Each number is 500 + 50 x the weight over its row's rms, rounded and kept within 0 to 999. Layers, rows and columns count from 0. Numbers have three digits each. The size before them is the row's rms in percent of the matrix's.

# layer 6 MLP up, 640x160, rms 0.0506, rows 490-639, columns 120-159
106:508547458443537468449537486545470520499459450462467513528514423545599515415561564487476520540484429502570537455559523585
092:539535415530435495511490517497545517443579481491500500509444464488593477462456502476471442528553536593660461572470458383
095:486502471437483543445506516521466523426533504461456472468548540549575530496512487499528392391546627603463438591434490438
106:499450456450429569492501539496447550594530511508469608600460467562518542514516554462402464475466515486508498605430530561
107:387487423517538467439476509547552519539502429587514467506475551463459505434644499422556486570549532514528534495443508556
095:460475516498512405552433520546446449561389487449493523452495493557584431508522384486492477468528492606501489500487601593
099:523538540438532440557432412495547433497574429495585481486530510435566428503466479490464481523452448462568479515546501468
101:422519415526556515512480480488459528516531461533460515463553493600456489482514541545440470430450430489516442466503581443
099:484468546514559485540483489473461573481440424510497562461616530494459557531516504506489444444502489470460497482578470549
108:524514495534486485527503489565486465480502478468492563550505543483534457479526453493438582478441510551502495535447497511
118:482479555494473452505471596490511546564517510363472565444491530496494482603533556462519521500527467507546452564491461445
092:508519509461527514485497500558515446465412473472465568417558474585479474416454583551509558546453484460556418444403500494
104:460505492588422422469506462490505541492601487462504490570533423488409579471436574493485470522445457478430549490536541463
103:472429454463530466460430513461449548571484480422545508451447554563429500521503511408435454517535535486473361562476454530
096:462523534602477474553569476476639520487508502400493490455490431514538477479460413428555514495511445510442426443552525539
101:472557557471395438520456386446516565413443632549541542455509428530440528538543412449505485570489514496585501526531485623
096:446489413523496547549525576489527541429514490401494539446525541435572459545492495468449522476514477574447469491510502514
102:427451519531542541403514469528514576498566525498467512588519488573510537491415500504548484545546485522589539453550537374
094:488528500487498481525469372540444480499413483386466523602472460570553437470490431541597433547441505517526473528504471497
103:518511553524463472576548492511456561518457446407521493525444517472419484598552516409477539488455578474488473412505483483
103:511532445531573544474487530574440377573490467508517471506496479442525437471355578529444424466554457522526538556544417462
109:489555487528522533528594500509429564627527476559417459420504467482501425524475477460524525533460488511605560448536546401
102:463520506504498457488480496489499443578371542380390457507473524491495497490545509433473556462486507494525498553523502437
103:488486478426523502448416521546482525497501485438446513585585522559523545448544575461477409508517457482483465493552536398
101:432429549479577482464526495548511570568483466506506518547483542477450533509488508461568406553547513579580460529511574405
098:458474365497415536506457484498500418501487585428584417539526576437554469505529548503459495523432518481463444536490507466
091:542538503537466474556527504549493593556419482523473451428520526481510387554482512371530528604460415447560525470479514384
110:471489462472487460619474449568572530464434538535510535594489588589483523504465526511398469491400439535586570435426577500
103:524475497455568494585499461506539474430513536508488505552478493538421463428503398510383535465522481523500462429504469483
109:475471510584544509509487497497453444507497533455454442508504537502553530463394485498451553427553513591537536501530520556
093:454475549475496403492445573543510462572507461434514497495531486508514596647456450559563538526443564477542580479493506497
097:563527471437543395601505527465539454425529473490488472505418407393518486439494484506526558451545383545544475492469552559
095:520578510478537555521525518547511565505495559490485452517559495587594521551419501541548571416550431459506457487582441539
100:396483570531419502470501495553484559460410484422523445589477531451468540578486487528454453466462452452524465549575497526
102:542368479437571490463485538427566543514507520459414592548474556475458489543400365432497486483504546451468461452586476454
122:391492399514528437552533485524506426511596538355448539495534481505493571480479531532489438512477519521490514518458527434
104:567524503496601414529560445510465513504466430447438506440480529499492488491454521441566548575429540520447464482493519494
096:453506560446507554480416495508551502435537525460453463499600498467577444562392447559456418428509489458559501526503553532
110:533427491498495587469501437541460571519531582430488468524537469552560447557543497436514481503402457440510363548461569472
087:531607560563476561473508496508499557460400443476538503511525527536566422569459536531593412541488456472463458561515451535
108:455449501456496459521511431577502493550512472454444544584498458496475496494511447551494456493583481493454430512497495463
095:573504460528411488575543407550482439543479523489490505487425414562503501449575526483464464508448546600559470443533486537
108:489507530562507506438474532532486507538478488528456467509477590520492501496582497522427518527556538532573451496550531548
098:520489517508590555591463451526507577579561508493504472445458519500554546456452501371420521445453507550482463441530573437
105:417377470495508395481502484538479442498475476470518542522509512540617529496439604511566427499463518460451423498420561508
099:540567525472421467591450512583501430526468456409535514435419487498572454501563483533483437475421448529497415491474458526
105:460498473484451452531421567474520437484540426584463526507602532369452534501475454477475475572397478440562522401460568543
104:482470476415527426419523548529592566518527460550420451491423460444466537547516513492525554535483516555483551373460526506
106:446515412579638489490487464468460435605540427400545391456528579500547437519512512418460501458532429461454528411517499444
106:557560491594533449486426473502535480518524432461516448519473429524512540533477549473477490538459455513472434545470502522
099:457455436481461447558449436383515440473465528549563526476497503567602509526545480559477444412471556471610491481495482561
096:521430485521454517432463418545471608528542557429413605563480481472553545476571518506451486495425494499517513543499446561
091:527528477536431412517521580492537513525576570453563500439638452487515441506441475434406510456516408507486508495522566494
099:503487433522588544510599566496557431453501569482491432461495497477396607502461442501530383523461597529428511407480576456
104:503487481446518517458486448483469581477389489473486533537524591516605427488474450482577429480471512493442424572522547462
106:425432471509467489497457555499467590460403499415520509554462424577503506532605505511621541534459435577448444509464519441
093:521586422553460510493543584466510444482524480458492401478578433443502519538581417455575523417555440454503453499451477496
099:486439454526523549497495435488495574414568558415525472483498433443492515524523487631576489580548460519506441538466532497
108:547463512557550411440561473476557446471510512473406526502443453520633569491497495547500534536445520496473474468532538493
099:486506511564482530446482479570568492548477479558516600433538601442500422505519487501510559419500467450511501481488482469
101:449573448571452456545477397554489558445543485516470548493483495430443561485469506480653457593534506430506577422563550544
101:500569467431408507535509428406484525426478448504421530455508510506551483524483515465460549525506559436461555568576460596
088:529529465561484442523503477487432576411568592475439473523632508551518585512484510517521473514525559484557471444484499519
097:536493465516538492434455518530477525457567460560410531475534529389545625502502466488562427552509510550465456474560514411
098:403471448552489474479545556549539560581524497523415472414580479530500625504516522438436586391466489556499535478542482561
108:479548435535372464444526399461463484512579523425454563519570528558464474519501557471496400509430500428519467523403544413
094:460504491433446417585490535430542465471402580448476460568567468478462431525478454484579555511574467447523460441443410529
111:558435486549505502413609496469541477490417481486463471598536523511463466453438472496492483536496564552490439515435538391
104:572488450606473537494460448513470548564433536508478507477467421561415480544501569381617591484585515501516492474488469473
092:496434532577549461531479430487534476518565516522530435580479527537439485508493466456526585531500463497554472418543512528
092:517446515572515500524459477458461526420513545508550548498574486477548510506596533502545519474539463483569548469525467558
096:534478419448494510493462529500523476461462516422503430530505497484512479613492568420605539551522512463475586506450449450
087:503462455471443516562490512524595598499522511483464460443521503508647540543507495498477448421519484497612498467489476504
088:437448465521585569455567477480543451520460482600515463578559532595575431488497466546437473559464562449483485542495434478
096:402496458505376470526453502451521543481527548438534506492466546447520547503436424469534436513421522552521491486439520554
097:533580487488522549491481503464516494554574514508531468434483455571547505526482561495581614581488451517558481569469555483
102:493532473474471508484469518593510501556474517479478477503473552421504516497506501524487471422568562524488557473519497446
097:562450477557542448537545489564513564552589445496509497486492529411558462560513508532571444471539582442544584455478489509
108:481480566467411542457546482465441582495496410421500532389639547525577516587503557534551511514503478492404420442541556506
097:462555395537569554441503408634537419514445602498515420492524492508471524564454550380587459577476393427463448454545500464
100:407470549470506596491558472472550504456434531518581455493406490547442444549508519508507484481463583483503468564435446545
093:431520539493529622399517471505487481579586578517517518438537380603539571446513427538444502513518580467551480504528513448
087:484481535461524590438499445495580459568545413521588513498536436514515589525588433454468560538453539478524562587477531465
101:442458544408529474497426378498489478530484464573519575541584501518479426619417573497520426526455551523425448486515563475
092:527417562530434502535458474553487510568498434478545537461533490439451594506452462521532385456549596583491449482503562541
102:463437557585435509449410448462462525432490463458563471483461523513489506607475438499508540567443482479461510574582465492
112:542576548576471551541509473444559440530524536524538497560442499486497436450548589405445487560506409454513527530537545510
100:502457358494502522535511521583510442425564571430560490439567536375458490487577436524604490552557445488528484486564466446
095:579480493440578495491461437508397472519652445511406501553522552465506506613470497452472505447483385458529548451464530481
098:413522483536467563382486522517554544487549428472629476510497510532544513521508436510511554466584491414447485423421493510
097:412491468483535398411482446633506514561469528493485550497571427502512535564476451480534416494486495539413524447390504514
107:550433495570512515491511433626519540503565480495377507599539571551536423634515533518535517558557453485502431534436552493
105:428501540458474442452583441500488420498524490510456528463456559396485478472518386443509571497574502553505478529544572476
104:519432502441467431474409465614516457589489503435431490493534559542491474494393496498532504480499440508510492381540494511
093:473452471515473466543507595516524440446577521472523453487578487414490560574481537502586546420526459535520514478498444564
102:470591465460570557564463580625506457546544499559441530448515564453555496453472501494558481540506552538570528384567471588
097:579500485481526443504464509467496490582410501554500518447487563519413557430399584432464473485537545421437529520505586461
100:528365407377468453514489459591567522503506520417536473531477512475530438520524494506427485518449482433454438572421497419
104:453469388470421472408494419529527512462443438511455470518498494480454463522535598572436456440418488492487416544452462591
094:475486436477452544493510497485481542386532444484435506520445460464531528513505457550566526461532529530535438531512509413
099:453534453532517564586546450500537472469500497428535436447509529426497547561455502473555446546497515485573448582484566460
097:575567468563524521412491555561450545495498538620476473459581510570584470468535496453498447517535495502561515479531506487
086:475527467439521403460546519518519450520508529504546484541500501502475551512538460601451504539434523566459508508534474476
098:557418452403498461420444414492575501457496551428426560516547498443542454517463490545450507506479451460484482520539426487
101:485564528492510528568425474576460449568465545510524483541586523488539566497475481495574469569359454566549573442501477478
098:423537436551521448515489496548464503491433582485490443454469481504530508435421512513574519470345561488548391597508514459
100:510458435416529513492432567466534492422595479436475512566525504517516411525520492513528541563525437552538463449461472415
103:551455430473586495505511451476559507544433564421404482558452441541539505558416549483448518551484393538567459542554482435
102:401489391486511568471474493572496533555543555496564495550480517596414518465463471551572445462500531525458495532484433477
104:443438477580602484540483543584461506518519445505532483564516453458430536500446434525393444458578481572462586478455461543
105:468540483447532470424533487558419510632453587530393577456547527522470498584481578528409535384535525554541476584493497527
100:500440568444508507455532486528595550545493507489494503436496469604534571547533542516452453389420551593453417539529507453
091:529511423508532474467548560470486539534450520458540482495529436515602579552435453456554561522579525512539471500452510457
092:578476487416585511459438481546591492365567426499415456486532482502522513564539487561550483459587461556548522569502465457
088:494583558404478487532435471442526461456541482453537462425527418480500487535537464506453440517534491494593557545454505513
106:471431408571495493505536572513442541456407551530392527529510518516444614525432556458526525400429477450465558434443489517
102:475548576572452514611513574562505514537544528418419527511500490541494586502495521602507424414516417462492504435532530466
110:517485481559482446479444578540506556427523553541370485488518533573491491479535494497419501577500508513528430472435459534
085:468518462435463426430457519532535520545474495484568442530458564444479601498507584508632435470429508531415444578469518454
096:447560513537509493512581498562511551498509497438523554520535472577523471556525538520514461489494468463556548505460553577
101:497434453511495471450412500457490555506448473479394485594569509495589544470548535498490423450463502552436489461434480413
099:450465439503468436562602530540434476550450438540473521529544509552518448517547543431536542584406440476562484626387457441
090:433494493490412413548462595505446430493528491473492454470525459468487481478559489551518491461501473587620409459447571568
096:415484429496425524453579516575520526462548490511471513398487554471484440518442592563495481441428568559485427512510608529
107:527548509510477427447501585561457503510583405479536433397486454491475590535506556480508500509505434493480454446500531486
096:539533532444590524512566414578559487566568537483486483501476476503438443557553473488451547569536453439362535489456464571
110:510476549474538546593574583551560518527509512526523440475562554559566565548408555540513478513446462484536530415493407573
095:487545430511515507468511573501499470486508427459468509477489473443557482487623473534526537534437466410545467363489498518
087:435462482530477501524524539483458461465439440482421529462547498457473498384538355540498405435551566521527476484478428463
107:446524375399495474609441540520571555540502460402490418452514518531479437543446533597443411543411448535541486452518522553
101:546444537468568419510452451500491456478534494488539474479570459484527443546548442530578494487431567459625549386536497454
097:506463469564459478436569554496533506447436526502508485518569435428552516466572425532472530582524472540572466498485440544
098:418516500498477539551424447489532443499421456471576543473588536402545466500492452491453464435530511479458515521489526553
094:465512501464494481489496439531501462440451524432503532579488578524492587461531456519481436439471474492452416471500423434
111:437501514526384462541519485574444462574487537545483522456604486512494626502602481449522516500404453557536464437518531504
095:497471450548579448529432549417514594441435551455542427458460519504556401525517445541558505462478523549466484454538528515
099:457491488495510464505506487453555399496492532504449446472484525436436473416569512470500436431483475481511519485465537453
105:470537480534517549455509439463491518464590520592460577601622521478461432497560491529501427487453509496450430516469545480
091:540484508518491482521437498511485447528526478474534581423531488565480501446495513446484413400511489526520409528444562485
085:515504458478546476473482439531473503480464519471504494552464498535566506477472365595505453485601476576415418499535494536
090:591510470468493481551534502573602505459383565468498501484516440524467550457497501448469591557566554459531455529386453485
095:538480441491457491576599539495575472487493488425551571435506584427516430524404527553590554483438517436509541393478471457
100:547509575389473494498509570528560455459517416497484474506528471443471435399500489538564440493564557501416525408535462434
078:530492466492452508414464472543499501479584427558452536461528526492624532483455444464484514351483533507502489447416488534
099:415463514532555470591372447622466411516480493470412477509584471568463441481456523478514454476568414491471467443499540437
108:560484498465441442459500410489497495500405547575539533468462463465495455504461514529496501533471596508543528470498476434
099:566572490520408481520439506514390496455583506510465511490415468568474516528485598601579479437442615526502491453496505513
105:508551435537407479477450576619483464472589477487474532471502494403441469437498423566467451539512559486457431475535497522
086:570487569490516403523431520463516457480508467544404449560449474523487392436514369571452532400474595559574397471537443470
095:486530504525440541425479487549462480510605588463506623537603412513472457397518509485428381606435456473523472516520485430